Each number is 128 + 24 x the weight over the matrix's rms, rounded and kept within 0 to 255. Layers, rows and columns count from 0.

# layer 2 attention output (transposed), 384x384, rms 0.0439, rows 96-127, columns 0-95
[[ 97  95 133 134 117 181 106 107 144 145 153 120 138 133  97 132 158 113 104 109 160 134 114 127 116 162 140 119 112  91 153 150 152 133  91 128  90 106 134 107 125 129 134 136 112 130 142 138 158 141 101 115 129 162 105  90 119 103 114 150 130 107 158  97 111 129 121 101 104 149 117 118 129 113 101 115 168 184 130 170 103 121 104 114 143 141  92 109 132 143 149 164 142 121 138 155]
 [130 131 134 141 171 163 168 153  98 149 136 111 162 137  88 150 150 151 142 137 160 135 101 116 123 103 128 108 143 124 116 145 149 134 121 128 120 126 170 131 117 112 134 123 144  96 124 147 122 127 127 152 122 138 136 121  76  99 139 161 151 124 141 130 110  99 145 131 146 125 126 150  78 124 126 129 116  81  94 141 133 159 150 191 126 153 139  98 126 142 129 176 125 166 141 118]
 [122 122 163  96 106 157 108 132 109 150 126 101 125 117  87  78 125 126 136  89 125 126 176 173 124 104  94 155 154 129 110 126 141 164 111 136  97 142 185 117 139 130 155 185 143 153 130 172 177 113  96 176 140 120 145 113  64 117 126 114 151 114 150 118 158 137 101  99 110 115 114 168 122  75 117 147 122 137 173 144 121 111 146 114  80 132 161 131 131 175 135  93 113 113 103 139]
 [144 108 135 179 129 124 148 118 107 103 116 108 113 170 111  90 141 110 121  76 133 149 133 143 140 157 108 132 121 131 161 125 109 135 138 141 128 138 108 144 129 154 145 147 121 162 178 115 138 138 158 111 131  81 117 146  86 129 121 143 141  98 158 153 119  93 116 132 156 109 150  90 136 145  93 181  99 131 101 141  67 107 123 132 152 136 115 102 164 160 110 139 128  82 124 143]
 [148 108 127 118  85 146 166 127 108 139  87 138 128 102 124 141  95 146 135 109 152  95 111 138 144 154  74 167  99 133 173 158 153 114 174 118 164 130 119 111  88 144 130 123 162 128 123  82 154 139 129 153 122 116 118 121 117 161 111 166 107  98 140 107 147 160 116 173 118 143 144 121 148 157  76 124 156  84 132 161 161 145 137 129 114 132  97 112  98 135 143  76 130  94 106 128]
 [118 113 114 129 150 145 131  60 112 154 155 148  88 117 164  86 141 108 155 123 110 133 136 160 109 140 132  60 104 138 125 138  98 125 106 108 163 130 140 105 133 140 152 146 115 141 113 101 108 117 164 109 101 173 181 135 133  99 129 117 114 135 151 126  99 134 128 138 127 107 134 143 123 161 120 158 130 118 156 150 141 112 140 129 127 134 127 147 181 113 119 129 143 123 120  85]
 [176 102 160 131 128 147 102 129 139 101 160 133 125 111 129 113 117 142 143 134 149 130 105 159 136  86 127 128 125 110 114 129 155 119 139 112 129 128 106 147 133 120 103 175 139 117  94 141 171 120 142 156 143 111 117 118 127  89 153 132 132 118  96 138 148 131 142 110  94 165 134 141 106 116 177 151 104  91 102 150 139 143 105  94 106 121 172 149 144  91 159  93 121 100 133 125]
 [134 120 138 121 124 112 141 113 161 125  72 118 143 127 103 139 156 121 104 103 134 157 116 151 125 145 118 114 125 101 131 129 158 123 137 107 140 113 160  91 163 121 151 123  85 110 145 111 138 149 115  83 160 158 125 116 142  91 114 120 138 128 116 115 135 130 125 152 154 100 116 125 149 145 113 148 144 133 124 165 111 169  82 135 114 108 133 146 122 107 123 117 149 141 146 125]
 [113 134 100 121  86 143 137 103 117 151 108 104  89  92  86 110 141 127 146 157 152 149 111 168 115 146 187 130 111 144  95 154 151 145 125 137 130 130 147 108 107 160 141 122 103 196 124 126 134 131 125 164 113 116 159 105 130 125 104  97 140 118 114 151 124 171 101 112 124 112 137 139 114 124 143 149 142  82 134 124 102 126 149 113 105 137  99 107 138 145 135 165 143 122 173 117]
 [110 113 119 106 136 155 104 130 118 174 158 152 143 162 136 156 110 128 140 131 138 111 129 139 111 135 132  91 106  96  60 135 130 116 100 112 129  90 125  95 134  94 140 134 139 118 134 176 117 115 124 123 139 136 126 137 143 117 125 118 151 118 113 161 137 108 138 102 137 143  96 107 112 124 126 126 127 161 148 150 103 153 139 129 111 211 124  72 103 129 131 141 142 142 146 124]
 [119  97 110 110  92 156 128 155 138 139 126  97 150 126 129 124 133 134 129 102 134 121 112 159 104 160 133 103 110 132 102 148 137 135  99 114  97 137 139 115 133 145 151 117 102 126 139 123 109 119 133 134 108 148  97 132 146 128 114  93 120  81 116 154 159 116 128 137 135 119 161 119 130 136 159 146 143 138 116 139 123 133 120 148 146 111 138 103 140 142 141 140  98  94 127 100]
 [136 145 158 157 104 107 128 132 141 153 106 117 129 133 133 134 197 138 112 121 100 147 119 139 122 136 144 171 140 100 116 161 125 139 130 143 159 141 111 159 137  53 156  69 162 129 119 143 149 108 114 145 125 102 130 121 113 144  96 120  94  89 158 150 130 179 149 143 133 179 126 128 171 142 152 123 101 141 141 125 109  86 130 147 124 117 116 146 101  91 164 168 134 127  99 147]
 [153 129 108 128 118 122 120 113 121 133 127 144 154 135 114 163 124 117 171 151 118 147 138  93 127 122 112 124 143 100 127 147 129 128 171 153 108 130  85 157 140 125 154 116 123 144 133 145 144 145 124 145 132 100 153 139 107 172 132 143 133 127 108 110 148 144 160 145 145 152 170  99 152 130  73 117 121 136 131 135 128  61  99  88 137 110 127 122 151 101 128 109  83 132 146 139]
 [192 143 140 160 109  89 142 148 120 149  76 102  90 149 119 103 136 131  97 118 148 119 132 100 132 118 106 141 111 113 165 105 136 167  56 148  91 110 147 168 145 130  92 120 123 111 142 167 160 141 142 121 121 156 121 144 116 104 141 113 129 110 122 119 150 127  93 151 119 116 117 134 148 109 105 168 133 128  97 128 121 131 124 143 112 102 136 129 142 146 127 114 108 128 135 134]
 [116  86 117 114 137 143 144 141 150 171 163  60 153 112 124  99 118 139 135 177 126 112  88 110 141 159 155 115 156 161 156 137 142 163 170 146 112 129 194 157 145 103 134 151 136 117 127 139  97 161 100 111 115 108 122 129 155 120 136 130 114 162 119 118 158 124 123 144 101 135 162 113 102 106 141 146 117  73 128 145 164 105 176 150 155 132 116  86 117 139 104 151 126  91 146 150]
 [121 107  85 160 136 129 128 142 142 127 130 127 165 108 141 165 137 107  99 137 127  74 138 138 137 117 137 104  76 107 138  99 136 140 131 157 148 121 135 143 136 124 117 145 143 165 135 126 138 101 127 109 124 107  88  87 132 107 110 131 107 114 121 128 132  95 107 125 139 107 133 158 154 171 110 141 119 126  92 113 108 135 164 102 123 104 111 144 138 155 124 135 117 140 145 146]
 [121 113 127 116 179 146 115  84 119 112  97 113 114 135 137 128 142 126 162 127 138 133 125 112 127  99 160 122 151 120 132  97 139 128 117 108 119 138  96 116 103 112 127 120 114 117 159 165 118 156 115  93 128 119 108  82 109 103 101 115 110 112 147 143 115 120 131 156 152 136 110 123 119 125 117 145 122 126 130 142 124 162 131 130 139  99  97 143 148  86 140 149 140 123 101 103]
 [155 118 156  92  84 170 124 127 141 158 124 150 122 143 120 179 133 124 113  90 136  71 121 125 116 100 110 113 100 150 125 118 150 141 127 125 121 114 132 102 112 144 168 110 154 132 125  85 139  98 133 125 122 122 124  82 132 123 124 165 141 118 124 132 146 150 120 122 156 124 148 112 140 140 150 132 109 155 137 155 141 142 141 130 145 136 131 149 176 125 104 140 112 151 106 133]
 [149 117  95 115 118  89 121  92 128 134 125 134 152 101 144 141 135 159 125 104 106 183 129 112 110 133 153 132 127 174 144 142 126 175 111 149 151 119 124 119 159 131 105 114 113 130 104 126 137 148 136 110 105  94 107 108 155 136 128 149 104 176 159 129 135  83 102 127  96  94  98 108 108 139 113 116 120 118  82 120 118 120 141 130 129 104 105 149 127 122 149 139 125 121 144 156]
 [150 128  72 125  90 121 126 151 106 149 124 192 128 127 136 103 152  91 125 165 133 107 192 121 117 127 100 135 118  95 114 129 120 136 126 133 138 142 132 133 141 160 147 128 137 162 152 117 118 133 131 142  89 143 166 111 119 137 104 159 150 141 100 110 117  99 144 120 151 150 134 122 107 137 120 143 112 131 113 130 113 117 130 153 110 156 110 102 122 126 115 135 135 125 140 144]
 [141 138 110 141 150 107 129 145 142 110 189 117 122 130 122  97 133 139 174 128 130 107 108 170  88 144 117  84 157 121 151 133 136 107 115 141 101 146 161 159 127 145 118 118  95 112 148 138  82 131 171 134 112 124 132 138  87 186 143 119 121 131 130 152 152 132  80  80 125 106 170 121 148 162 134 136 125 133  78  75 111 173 117 137  88 124 109 161 102 133 122 157 105 129 131 115]
 [149 123 141 137 143 130 119 151 135 117 163 100 154 139 183 112 152 125 137 143 142 150 111 158 116 110 180 148 133  99 126 139 135 151 127 132 153 111  72 118 141 162 125 149 144 152 148 113 127 165 160 167 190 129 124 127  76 155 119 106  80 121 111 139 150 143 136 136 131 171 118 123 130 147 153  84 137 145 111 109 125 153 125 170 135 136  96 119 121 105 113 112 159 139 126 116]
 [109 145 118 158 117 137 101 124 139 107 100 129 140 114  91 121 157 154 138 154 131 110 122 139 111 138 134 189 129 136 144 118 128 130 127 132 103 142  89 120 143 125  96 143 126 145 104  99 110  99 119 177 114 147 122 135 112 117 116 134 104 161 131  98  97 105 117 127 136 145 120 167 135 134 152 165 111 149 105 119  92 146 107 113 112 120 142 115  94 133 119 147 146 138 138 144]
 [123 101  96 120 115 126 166 169  81 121 124 132  92 149 145 148 156 110 124 118 196 140  76 170 144 170  99 138 127 126 131 120 116 170 120 114  98 148 136 112 157 111 138 162 127 114 117 165 118 140 115 142 134 128 158 125 126 107 135 130 125 111 135 129  92 152 144 111 133 113 116 107 121 137 134  81 105 144 162 129 140 152 103 127 111 143 151 145 103 121 143 126 123 149 129 151]
 [142 147 126 111 130  99 117 139 116 126 152  88 139 162 147 119  97  67  87 114 143  98 127 129 203 108 132 135 163 153 116 151 149  98 185 120 118 110 134 166 117 127 168 138 102 118 129 120 148 136 103 117 128 124 144 108 145  80 131 133 106 149 140 130 136 141 136  98 131 112 111 139 127 157 124 126 163  99 135  97 139 110 114  87 122 125 121 121 113 116 140 125 140 102 154  96]
 [110 164 118 121 122 101  75 159 187 140 126 115 112 124 122 110 126 163 113 115 133 119 128 101 110  78 135 131 131 128 130 143 111 150  82 123 132 101 125 117 129 135 128 114  97 167 133 114  83 163 108 151 149 140 119 133 105 131 167 103 149  89 163 125 125 131 127 150  99 139 125 110 128 116 108 148 121 142 154  91 133 124 101 157 127 129  99  92 124  78  98 126 162  92  81 158]
 [119 111  84 148 151 133 153 117 111 118 111  85 109 192 160 116 146 122 118 133 121 134 123 105 140 105 144 142  91 126  99 108 120 122 118 123 134 123 144 141 132 142 113  90 119 168 152 141 103 108 140 165  97 167 150 127  91 137 111 126 130 110 152 103 111 102 136 155 158 117 109 153 117 165 113  89 127 137 142 130 113 153 139 161 137 104 118 147 141 128 183 114 159  90 107 125]
 [174 142 131 132 123 119 118 103  93 110 122 116  87  94 124 142  77 152 168 155 146 113 121 144 131  92 117 152 133 125 142 161 129 141 136 134 126  93 155 117 104 137 137 149 170 139 126 143 118 112 114 103 168  87 140 138 136 177 127 140 140 115 153 156 131 146 139 102 143 132 136 119 145 165 130 140 166 180 115 126 109 117 191 110 159 132 130 150 143 103 136 107 135 107 153 157]
 [123 116 142 148  96 121 119 132 110 118  83 146 131 119 137  92 110 141 149 147 106 171 136 124 116  86 113 137 140 118 112 151  74 129 133 126 142 131 143 126  73 129 112 126 109 122 123  87 116 126 119 158 147 172 110 139  92 140 125 107 138 172 101 116 151  97 101 123 170 113  93 130 124 110 170 130 143 112 116 119 112  83 149 104 156 161  77 143 108 142 176 165 130 144 161 144]
 [ 92 143  76 136 131 107 147 135 173 154 124  92 116 148 111  97 124 118 121 125 125 121 125 113 101 140 131 130 123 144 134 133 113 152 119 113 195 131 112 162 139 123 125  86 169 137 117 142 150 110 101 107 173 115 117 145 141 119  85 134 119  94 124  97 148 141 138 125 158 144 111 106  95 110 119 107 165 118 133 129 129 159 142 150 127  99 124 129 130 151 114 136 143 163 150 168]
 [138 108 140 106 114 143 106 143 154 139 178 128 112 146 112  88  91  98 124 148 137 147 155 130 154 117  79 122 140 164 121 136 126  98 130 143  94 117 154 161 135 114 137 153 134  84 145 156 127 154 144 109 164 117 107 125  94 107 119  89 125 122 103 132 158 106 132 108 137 156 130 139 148 138 125 103 109  98 129 131 102 129 131 123 127 169 138 122 121 134  83 183 142 117  82 113]
 [111 144 137 115 149 137 114 142 101 130  93 138 157 135 170 134 125 111 151 166 141  95 163 121 124 113 142 112 147 123 134 116 128 124 118 141 114 142 120 132 164 159 123 120  87 119 145 100 123  71  97 138 120 111  72 129 120 158 143 138 154 120 120 137 104 146 122 143  94 145  99 125 151  90 123 141 101 100  98 150  97 106 140 165 158  42 103 170 153 105 148 148 129 146 128 100]]
# layer 2 attention value, 384x384, rms 0.0355, rows 97-127, columns 0-95
[[ 96 149 120 139  94  97 126 123 180 161 119 139 145 106 155 114  91 126 114 117  91 112 128 120 122 168 118 157 139 141 110 105 108 117 153 126 134 135  72 140 132 125 181 143  96 130 150 109 108 126 153 115 104 129 114 134 135 148 137  85 110 141 105 134 132 162 121 126  91 104 106 143 185 165 139 124 128 165 147  95 122 142 107  56 134  88 124 152 142 112 120  78 104  85 105 142]
 [149 151 112 152 176  74 141  94 130 119 161 191 110 109 185 155 107 139 114 127 142 137 130 150 135 146 172 126  97 111 156 108 116 137 155 127 170 143 111 127 148 140  85 108 182 127 141  84 103 131 163 117 140 132 125 161 169 155  85 169 105 152 124 120 111 131 135 172 106 164 137  84 139 181 129 140 141 122 106 113 122 107 123 117 171 151  87 131 137 127 146 140 162 153 132 106]
 [103 174 153  84 130 128 121 123 151 122 148 132 138  95 161 137 109 182 158 167 112 122 147  93 150  99 140 120 136 126  97 142 144 112 131 136 119 102 129 108 172 117 117 103 128 120  68 118 135 105 119 133 134 163 109 140 124 133 126 103  96 115 127 119 150 146 148 140 133 142 136 133 144 108 171  91 161 130 100 137 190 140 153 134 100 116 113 150  85  88 155 126 149 182 167 126]
 [121 170 130 165 149 119 130 128 142 118 143  96 129 164 107 144 159 111 105 103 131 166 135 103 104 109 170  97 166 111  85 118 130 116 101 125  64 101 142 116 161 101 116 140  76 131 105 125 122 128 106  87 151 143 162 142 158 108 177 109 138 141 136 129 111  96 121  97 153 116 105 147 108 121 174 122 131 169 105 109 128 145 114 123 152 138 144 114 152 120 121 180 121 138 142 123]
 [157 157 138 145  98  99 127 176 159  83 113 112 137 117 104 142 123 138 122 148 113 115 112 101 151  93 150 178 128 100 138 123 132 143 153 138  74 138 106 155 137  98 113  92 140  84  96 137 137 152 117 128 131  98  86  95 130 140 118 131 138 121 122 119 140 161 164 120 142 138 110 129 128 124 134 119 109 108 134 118  97 153 148 123 125 137 137 104 115 139 131 101 156 109 135 171]
 [ 90 147 135 129 120 132 120 110 139 145 120 118 136 145 101 153 145 145 139 142 102 122 160 110 141 144 136 145 134 103 144 129 123 115 130 130 141 155 149 128  85 137 175 108 107 148 140 100  75 109 149 104 103 138 156 144 149 173 110 150 123 136 168 105 114 106 144 139 159  87 120 134 126 130  81 110 155 164 139 157 124 133 135 166 139 136  89 133 127 131 121 156 114 146 136 125]
 [144 136 111 121 134 156 123 166 130 144 182 133 131 131 155 139  87 164 139 145 105 146 145 110 120 130 129 133 132 173 121 123 121 120 106 132 103 112 115 164 121 120 101 143 140 144 119 132  97 106 104 169  98  81 138 147 111 143 167 108 103  86 126 158 122 149 130  98 124 178 148 118 117 103 167 122 125 152 148 109 118  97 138 105 137 148 116 120  87 157 114 143  93 109  95 150]
 [138 110 155 132 140 150 105 143 121  95 141 146 168 173 138 146 117  98  81 129 107 122 157 109 151 118  98 139 165 100 140 115  99  99 140 132 159  91  88 142 126 131  90 122 155  69 139 154 135 136 161 115 149 127 112 156 102 130 133 132 135 109 137  60 124  48 129 137 110 146 143 131 138 143 115 107 132 131 118 166 140 124 114 129 123  85 136 173 114 128 105  93 108 128 115 160]
 [139 155 144 127 127  98 134 132 135  94  98  93 105 103 116 116 126 125  97 123 122 150 138 136 138 125 110 146 153 159 173 104  86 160 162 150 120 164  94 151 100 166 112 126 141 133 132  93 168 102 144 128 119 137 154 120 130 131 143 142 124 112 149  89 154 143 129 151 140 125 162  97 148 105 123 113 111 112 120  79 163 106 103 129 130  62 138 178 136 149  84 120 132 131 136 124]
 [136 105 119 121 119 107 112 104 107  94 170 148 111 125 168 106 119 119 116 131 124 122 148 105 173 131 137 150 162 105 129 157 103 128 155 112 165  99 133  97 130 114  97 139 163 136 137 119 135 128 104 133 139  80 160 154 107 126 135 130 132 152 113 146 102 125 145 115 125 157  86 172 119 135  60 142 127 135 114 116 110 105 115 128 122 122 125 184  93 122 104  88 146 154 124 152]
 [100 127  92 103 124 141  99 120 101 100 136 117 142 133 138 137  85 124 126 119 131 151 128 141 158 130  77 100 108 118 133  95 130 114 131 134  85 128  93 114 102 175  92 190  85 131 145 113  95 173 133 147 146 124 132 137 115 109 158 135 152 137 130 108 112 107  92 118 126  96 129 105  97 121  99 134 133 104 121 120 146 189 123 132 126 138 137  66 185 146 106  89 110  96 177 121]
 [100 130 126  99 138 111 116 137 171  96 135  95 122  95 147 120 108 145  78 110 152 116 125 137 144 122 151 104 135 130 135 115 146 126 111 128 136 121 139 112 133 155  94 124 103 114 124  93  93  85 134 100  84 156 127  87 157 111 119 114 100 105 125 125  93 141 102 111 138 117 120 173 127 146 140 147 125 109 113 142 114 180 167 146 126 153 120 144 107 118 141 139 158 132 118 130]
 [ 88  95 147 106 103 138 129 115 132  90 143 130 126 106 138 151 132 144 138 136  98 167 159 152 122 161 123 117 140 100 103 128 146  64 194 119 155 143  81  70 124 131 152 116 138 156  93  73 113  75 118 117 135 124 127 129 151 143 132 115  96 133 118 125 125 104 136 115 124 151 124 139  97 164 162 103 111 146 122 172  92 123 118 122 140 132 116 158 118 100 104 154 147 147 120 127]
 [121 171 128 148 117 111 103 131 107 111 111 163 123 149 153 165 118 103 103 106 160 147 152 127 112  84 135 139 122 106  70 136 111  92 114 119 145 105  74 115 122 147 132 100 126 106 170  97 149 109 144 157 157 145 140 119 108 143 124 113 153  98 155 136  99 143 107 122 165 113 122 149 135 154 133 113 119 155  98 113  91 180  91  77 100 133 123 143 143 116 148 133  98 152 113 103]
 [110 139 133  88 138 119 166 119  94 143 120 116  81 127 145  88 146 133 162 126 123 187 110 104  97 127 127 107 188 143 126 129  85 137 120 101 102 103 142 129 110 140 156  88 117 155 102 133 116 142 126 140 118 143 151 145 125 148 143 139 147 130 119 123 137 139 136 121 125 125 102 109 113  97 143  89 122 131 130 149 142 131  92 181 104 124 134 106 137 111 121 122 141 159 125 125]
 [126 153 106 127  83  82 122 168 129 151 158  95 134 106 168 125 120 128  94  99 102 117 142 117 108 140 108 119  88 128  95 110  80 135 124 173 126 100 151 160 142 138 137 137 152 132 104 108 143 103 122 150 152 133 134 147 170 113 156 146 166 162  80 141 144 154 136 105 107 160 151 134 115 137 136 125 108 136 121 126 118  90 127 117 128 149 195 127 124 172  71 108 105 129 135 123]
 [110 150 101 158 187 112 129 132 113  99 160  90 117 111 120  69 152 126 152 132 123 174 145 117 108 145 163 170 120 103 113 120  90 128 129 129 136 136 145 149 163 102 103 127 136 112 128 149 132 154 127 160 119 139 127 175 122 117 154  96 121 141 150 114 110 107 126 130 113 120 124 123 126 114  85 123 119 102 104 118 140  73 121 134  87 150 108  98 124 151 146  97 173 118 164 137]
 [122 135 149 129 128 137 104 114 124 117 115  87 103 148 157 125 137 130 135 122 147  99 103 157 139 105 111  97 132 105 130 132 135  55 140 125 143 108 151 158 126 145 170 137 146 140 166 121 132 117 108 144 119 143 133 144 115 120 130 122 174  83  88 118 130 187 149 157 159 178 129 115 150 110 124 128 117 138 150 119  98 139 120 147 176 122 136 133 161 125 134 157 124 154 140 130]
 [110 107 143 136 162 117 141 129 113 109 135  92 139 128 116 121 112 139 151  93 122 113  61 147 123 127 154 152  96 153 138 109 131 130  98 172  92 120 142 100  94  94 133 117 113  97 124 155 127 139 129 134 137 138  89 143 130 119 136  96 101 132 152 139 167 145 136 147 122  75 132 180 152 106 113  72 141  92 157 102 142 137  97 138 159 102 124 126 129 129 137 138 128 132 119 111]
 [121 100 160 132 117 149 147 100 138 145  68 144 130 132 115 134 105 130  76 116 136 137 133  80 152  84 130 179 124 151 129 111 105 140 122 124 152 118 108  97 129 152 171 118 157 113  95 104 144 134 108 133 158 118 108 116 177  93  89 153 128 111 131 144 130 124 136 154 140 128  77 153  99 119 116 116 102 101 159 174 140  64  93 122 144 136 128 113 143  74 136 127 149 142 152 132]
 [117 148 115 116  98 127 149 100 121 129 136 135  82 125  88 152  93 141 104 115 125 131 146  80 137 117 100  95 156 154 148 132 142 104 116 142 107 181 180 151 125 116 115 128 145 108 134 130  96 125 115 113  97 128 155 139 159 106 145 173 181 149 139 126 112 101 114 137 113 111 151 140 135 127 106 163 146 101 118 127 106  96 166  79 125 124 133 141 119 165 125 111 115 126 121 122]
 [133 153 161 135 118 128 165 140 120 139 136 122 125 112 185 141  93  93 153 123 132 138 122  93 145 131 137  76 139 120 123 121 101 121 123 110 140 108 172 131 104 118 145 107 109 100 118 158 145 156 146  94 150  96 141 131 132  89 130 115 150  85 108 168 133 170 141 148 170 101 128 113 114 108 108 112 119 106 134 137 158  81 139 157 156 131 111 113 114 109 117 143 124 104 109 117]
 [132 153 130 126 140  98 137  96 152 137 108 117 133 137  96 138 119 147 154 138  61 117 154  98 103  93 151 105 134 144 115 129 121  90 142 139 152 120 128 148  90 106 112 113 125 153 117 110 120 120 137 108 157 132 101 146 102 137 106 148 154 124 133 129 132  93  96 122 163 117 126 171 119 150 131 183 129 129  88  71 116 110 128 135 183 108 112  90 124 129 110 148 126  99 121 160]
 [147 122 137 148 120 146 112 117 127 124 107 133 113  87 114 135 170 169 166 115 114 146 137 135  65 137 128 151 106  98 115 125 105 142 100 143 154 134 121 114 142 132  89 134 123 132 123 128 119 115 126 139  96 114 103 123 128 190 117 113 145 130 119 124  94 101 125 128 135 139 134 134 132 138 134 136  94 144 108 166 146 122 148 166 149 126 139 142 149 137 115 128 131 135  88 138]
 [121 102 148 150 148 172 156  89 130 102 116 154 132 157 153 156 109 111 118 121 125 146 116 165 171 189 111 129 120 114 122 132 144 106 172  99 118 121 100 135 136 142 122 127 143  82 134 115 182 121 179 132 152 123 166 139 167 132  85 153  98 159  83 112 164 158 130 102 181 114 117 120 134 152 141 116  86 135 127 118 108  91 120 111 145 124 196 142 152 175 160 146 124 141 158 101]
 [131 141 149 114 108 107 143 146 150 125 148 153 113  76 104 132 108 165 122 144 171  97 100 133 121 154 114  99 148 121 151 107 163 136 134 128 127 140 119 128 123 160 148 150 131  95 110 112 150 156 139 126 152  92 128 134 167 123 135 142 129 124  95 138 137 135 144 126  94 141 136 144 142 112 160 154 140 103 113 126 117 118 146 110 123 175 135 138 126 114  80 101  92 165 147 139]
 [ 79  73 141 133 147  93 111 158 115 147 152 151 165 141 110 133 172 107 103  84 104 149 172 106 127 124 111 111  83 151 132 110 122 129  97 127 134 137 101 129 167 133 126 100 123 120 156 142 119 155 123 157 116 142  96  95 171 100 130 138 134 133 103 100 124  92 123 133 107 129 126 136  95 101 137 127  64 120 141 126 102 133  91 136 102 110 117 101 122 135  95 138 103 164 120 129]
 [133 147 117 151 163 134 125 113 143 111 166 112 125 127  82 145 131  99 125 124 155  97 121 128  93 168 139 100  80 119 122  91 169 122  89 132 133 143 151 124 198 144 146 131 140 122 118 130 139 130 157 133  88 117 123 146 169 117 140 158 128  77 162 163 116 152 125 118  88 140 152 123 133 147  91 146 124 146 148 147 145 175 127 122 102 127 164 121 122 139  99 113 149 147  80  96]
 [160 124 163 124  93 147  93 123  80 119  97 127 139  88 123 145 145 105 124 126 118 142 123 164 165 115 139 159 111  97  92 125 133  75 139 124 105 121 135  92 126 125 133 133 119 116 112 139  83 128 175 150  72 128 121 128 132 100 164 123 113 158 127 146  92 130 103 114  92 102 165 175 169 143 155 167  89 146 120 131 100  82 119 119 148 119 143 118 138 104 173 128 108 109 108 101]
 [140 112 117 152 146 108 130 120 131 107  91 110 136 128 155 153 162 133 154 107 133 130  67 112  97 139 177 136 104 123 122 137 128 169 151 127 155 125 105  96 118 135 147 117 120 130 120 107 130 100  88 133 113 132 161 125 138 144 130 153 144 144 131 123 109 129 120 136 122 115 153 146  92 156 117 123 110 152 143 124 135 131 143 167 112  93 140 136 173 106 176 115 111 136 155 131]
 [124 129 102 151 114 132 118 144 174 142 161 146 132 114 107 105 125 166 130  93 111 150 104 125 118 142 123 114 128 132 126 141 128 146 106 139 145 114 125 122 101 117 104 101 142 133  98 125 126 177 189 128 141 124 164 149 125  88 132 136 108 146 117 105 136 128 153  99 125 101 156 154 122 151 113 160 154 156 144 137 135 148 145 115  93 201 133 102  82 102 115 113 112 112 104 136]]
# layer 2 attention query, 384x384, rms 0.0354, rows 128-132, columns 0-95
[[140 131 137  77 127 102 119 148 106 134 140 120 127 119 109 115 142  88 137 139 183 101 124 173 184 144 125 133 102 141 146 107 153 106 155 143 146 152 164 131 139 104  99 161 204 137 135 118 144 121 162 140  94 145 150 121 113 105 137 102 102 121 125  92 164 141 115 134  67 113 170 143 128 158 179 150 133 146 108 121 116 124  87 159 138 130 108 159 115 148  61 151  96 109 159  80]
 [163 145  53 131 117 143 145 120 116 130  77 143  93 123 141 148 121 147 129 131 128 141 118 111 164 136 143 109 202 105 101 119 149 151 144 166 147 139 132 139  83 147 111 147 128 142 132 113 150 134  90 126 160 119 106 108 143 133 139 178 130 157 120 116 139 112 154 145 119 115 100 119 142  71 151 123 154 121 119 108 137 132  93 136 160 153 111 113  97 118 165 126 164  46 112 168]
 [140 123 108  91 114 158 111 162 151 101 142 106  97 117  97  80 115 145 115 138  88 139  79 162  90 191 120 154 165 122 112 108 165 110 150 110 153 124  98 136 163  79 112  95 102 139 163 120 109 194 138 183 136 136 128 135 114 135  93 142 108 145 128 151 158 103 148 132 128 199 130 138 116 162 143 146 157 138 118 102 151  94 141  70 126 168 104 137 123 108  97  81 150  99 123 114]
 [190 127 132 118 144 149 118  78 132 144 164 156 136 131 152 118 182 140 119 123 108 138  86 125 144 147  90 162 114 150 125 112 106 101 136 126 103 168 195 138  75 131 110 118 109 133 113 144 104 119 138 176 101 144 122 131 140  66 113 147 188 133 160 102 126 204 120  90  89 147 134 115 145 117 154 161  99 152 118 146  79 118 114  83 170 118 133 159 127 155 128 148 142 154 134 166]
 [112 171 109 119 134  68 142 134  99 114 175 122 147  91 155 126 109 142 146 115 167 136 118 103 102  80  93 148 129 154 102 156  95 110 113  90 117  94 105 126 197  85  84  96 133 150 121 132 158 130  88  84 172 124 179 120 172 117 159  86 129 120 111 129 179 119 104 117 139 137 118 177 129 156 117 108 130 132 117 219 143 125 142 130 155 105 131 153 123 133 152 114 129 132  91 130]]
# layer 2 attention key, 384x384, rms 0.0354, rows 128-131, columns 0-95
[[108 136 112 101  74 167 132 107 150 101 160 139 162 110 141 151 108 142  80 152 115  85 128 122 128 138 172 128 133 100 171 133 175 108 155 147 124 128 157 148  99 135 163 150 172  91 112  69 102  91 144 160 116 135 118 125 182 119 150 127 132 125 180  63 124  98 165 156 147 159 100 129 112 132 126 107 154 140 105 139 110 113 161 114 133  99 151 152 127 117 161 106 178 117 135 151]
 [ 68 116 157 110 119 137 132 151 132 139 122 146 151  93 172 125 120  96 167 128 180  86 194 145 125 108 124 107 141 147  63 135 128 135 117  65 121  78 118  93 150 102 157 127 145 131 156 137 143 101 179 116 106 161 156 133  67 103 105  90 160 170  81 107 163 135 113 103 103 120  98 164  98 136 130 118 144 165 125 185 144 131 196 144 133 123 133 138 152 126 146 147 103 124 132 116]
 [148 160 136 116  92 138 135 138 137 167  97 119 160 148  94 153 162 120 130 111 163 114 139 127 164 109 149 151  97 159 144 146 143 117 176 133 118 136 151 119 101 118 131 147 125 167 108 131 134  83 135 100 110 114 179 121 108 144 127 131 129 135 122 140 145 167  92 169 116 129 175  89  72 108 156 121 112 104 134  86  83 169 121 158 111 159 159 101 116 126  77 137 145 156  95 175]
 [143  94 170  82  77 120 118 108 103 106 127  99 149 192 102 115 109 171 134 173 134 124 128 193 151 108 150 106  96 115 164  94 124 111 104 107 133 126 132 138 187 141 139 127 143 124  89  62 144 109 154 100 104  98 161 108 111 139 147 117 128 108 130  55 173 131 110 142 137 165  93 132  93  69 143 152 150 126 124 118 103 138 141 154 154 113 117 143 117 139 143  82 111 115 120 157]]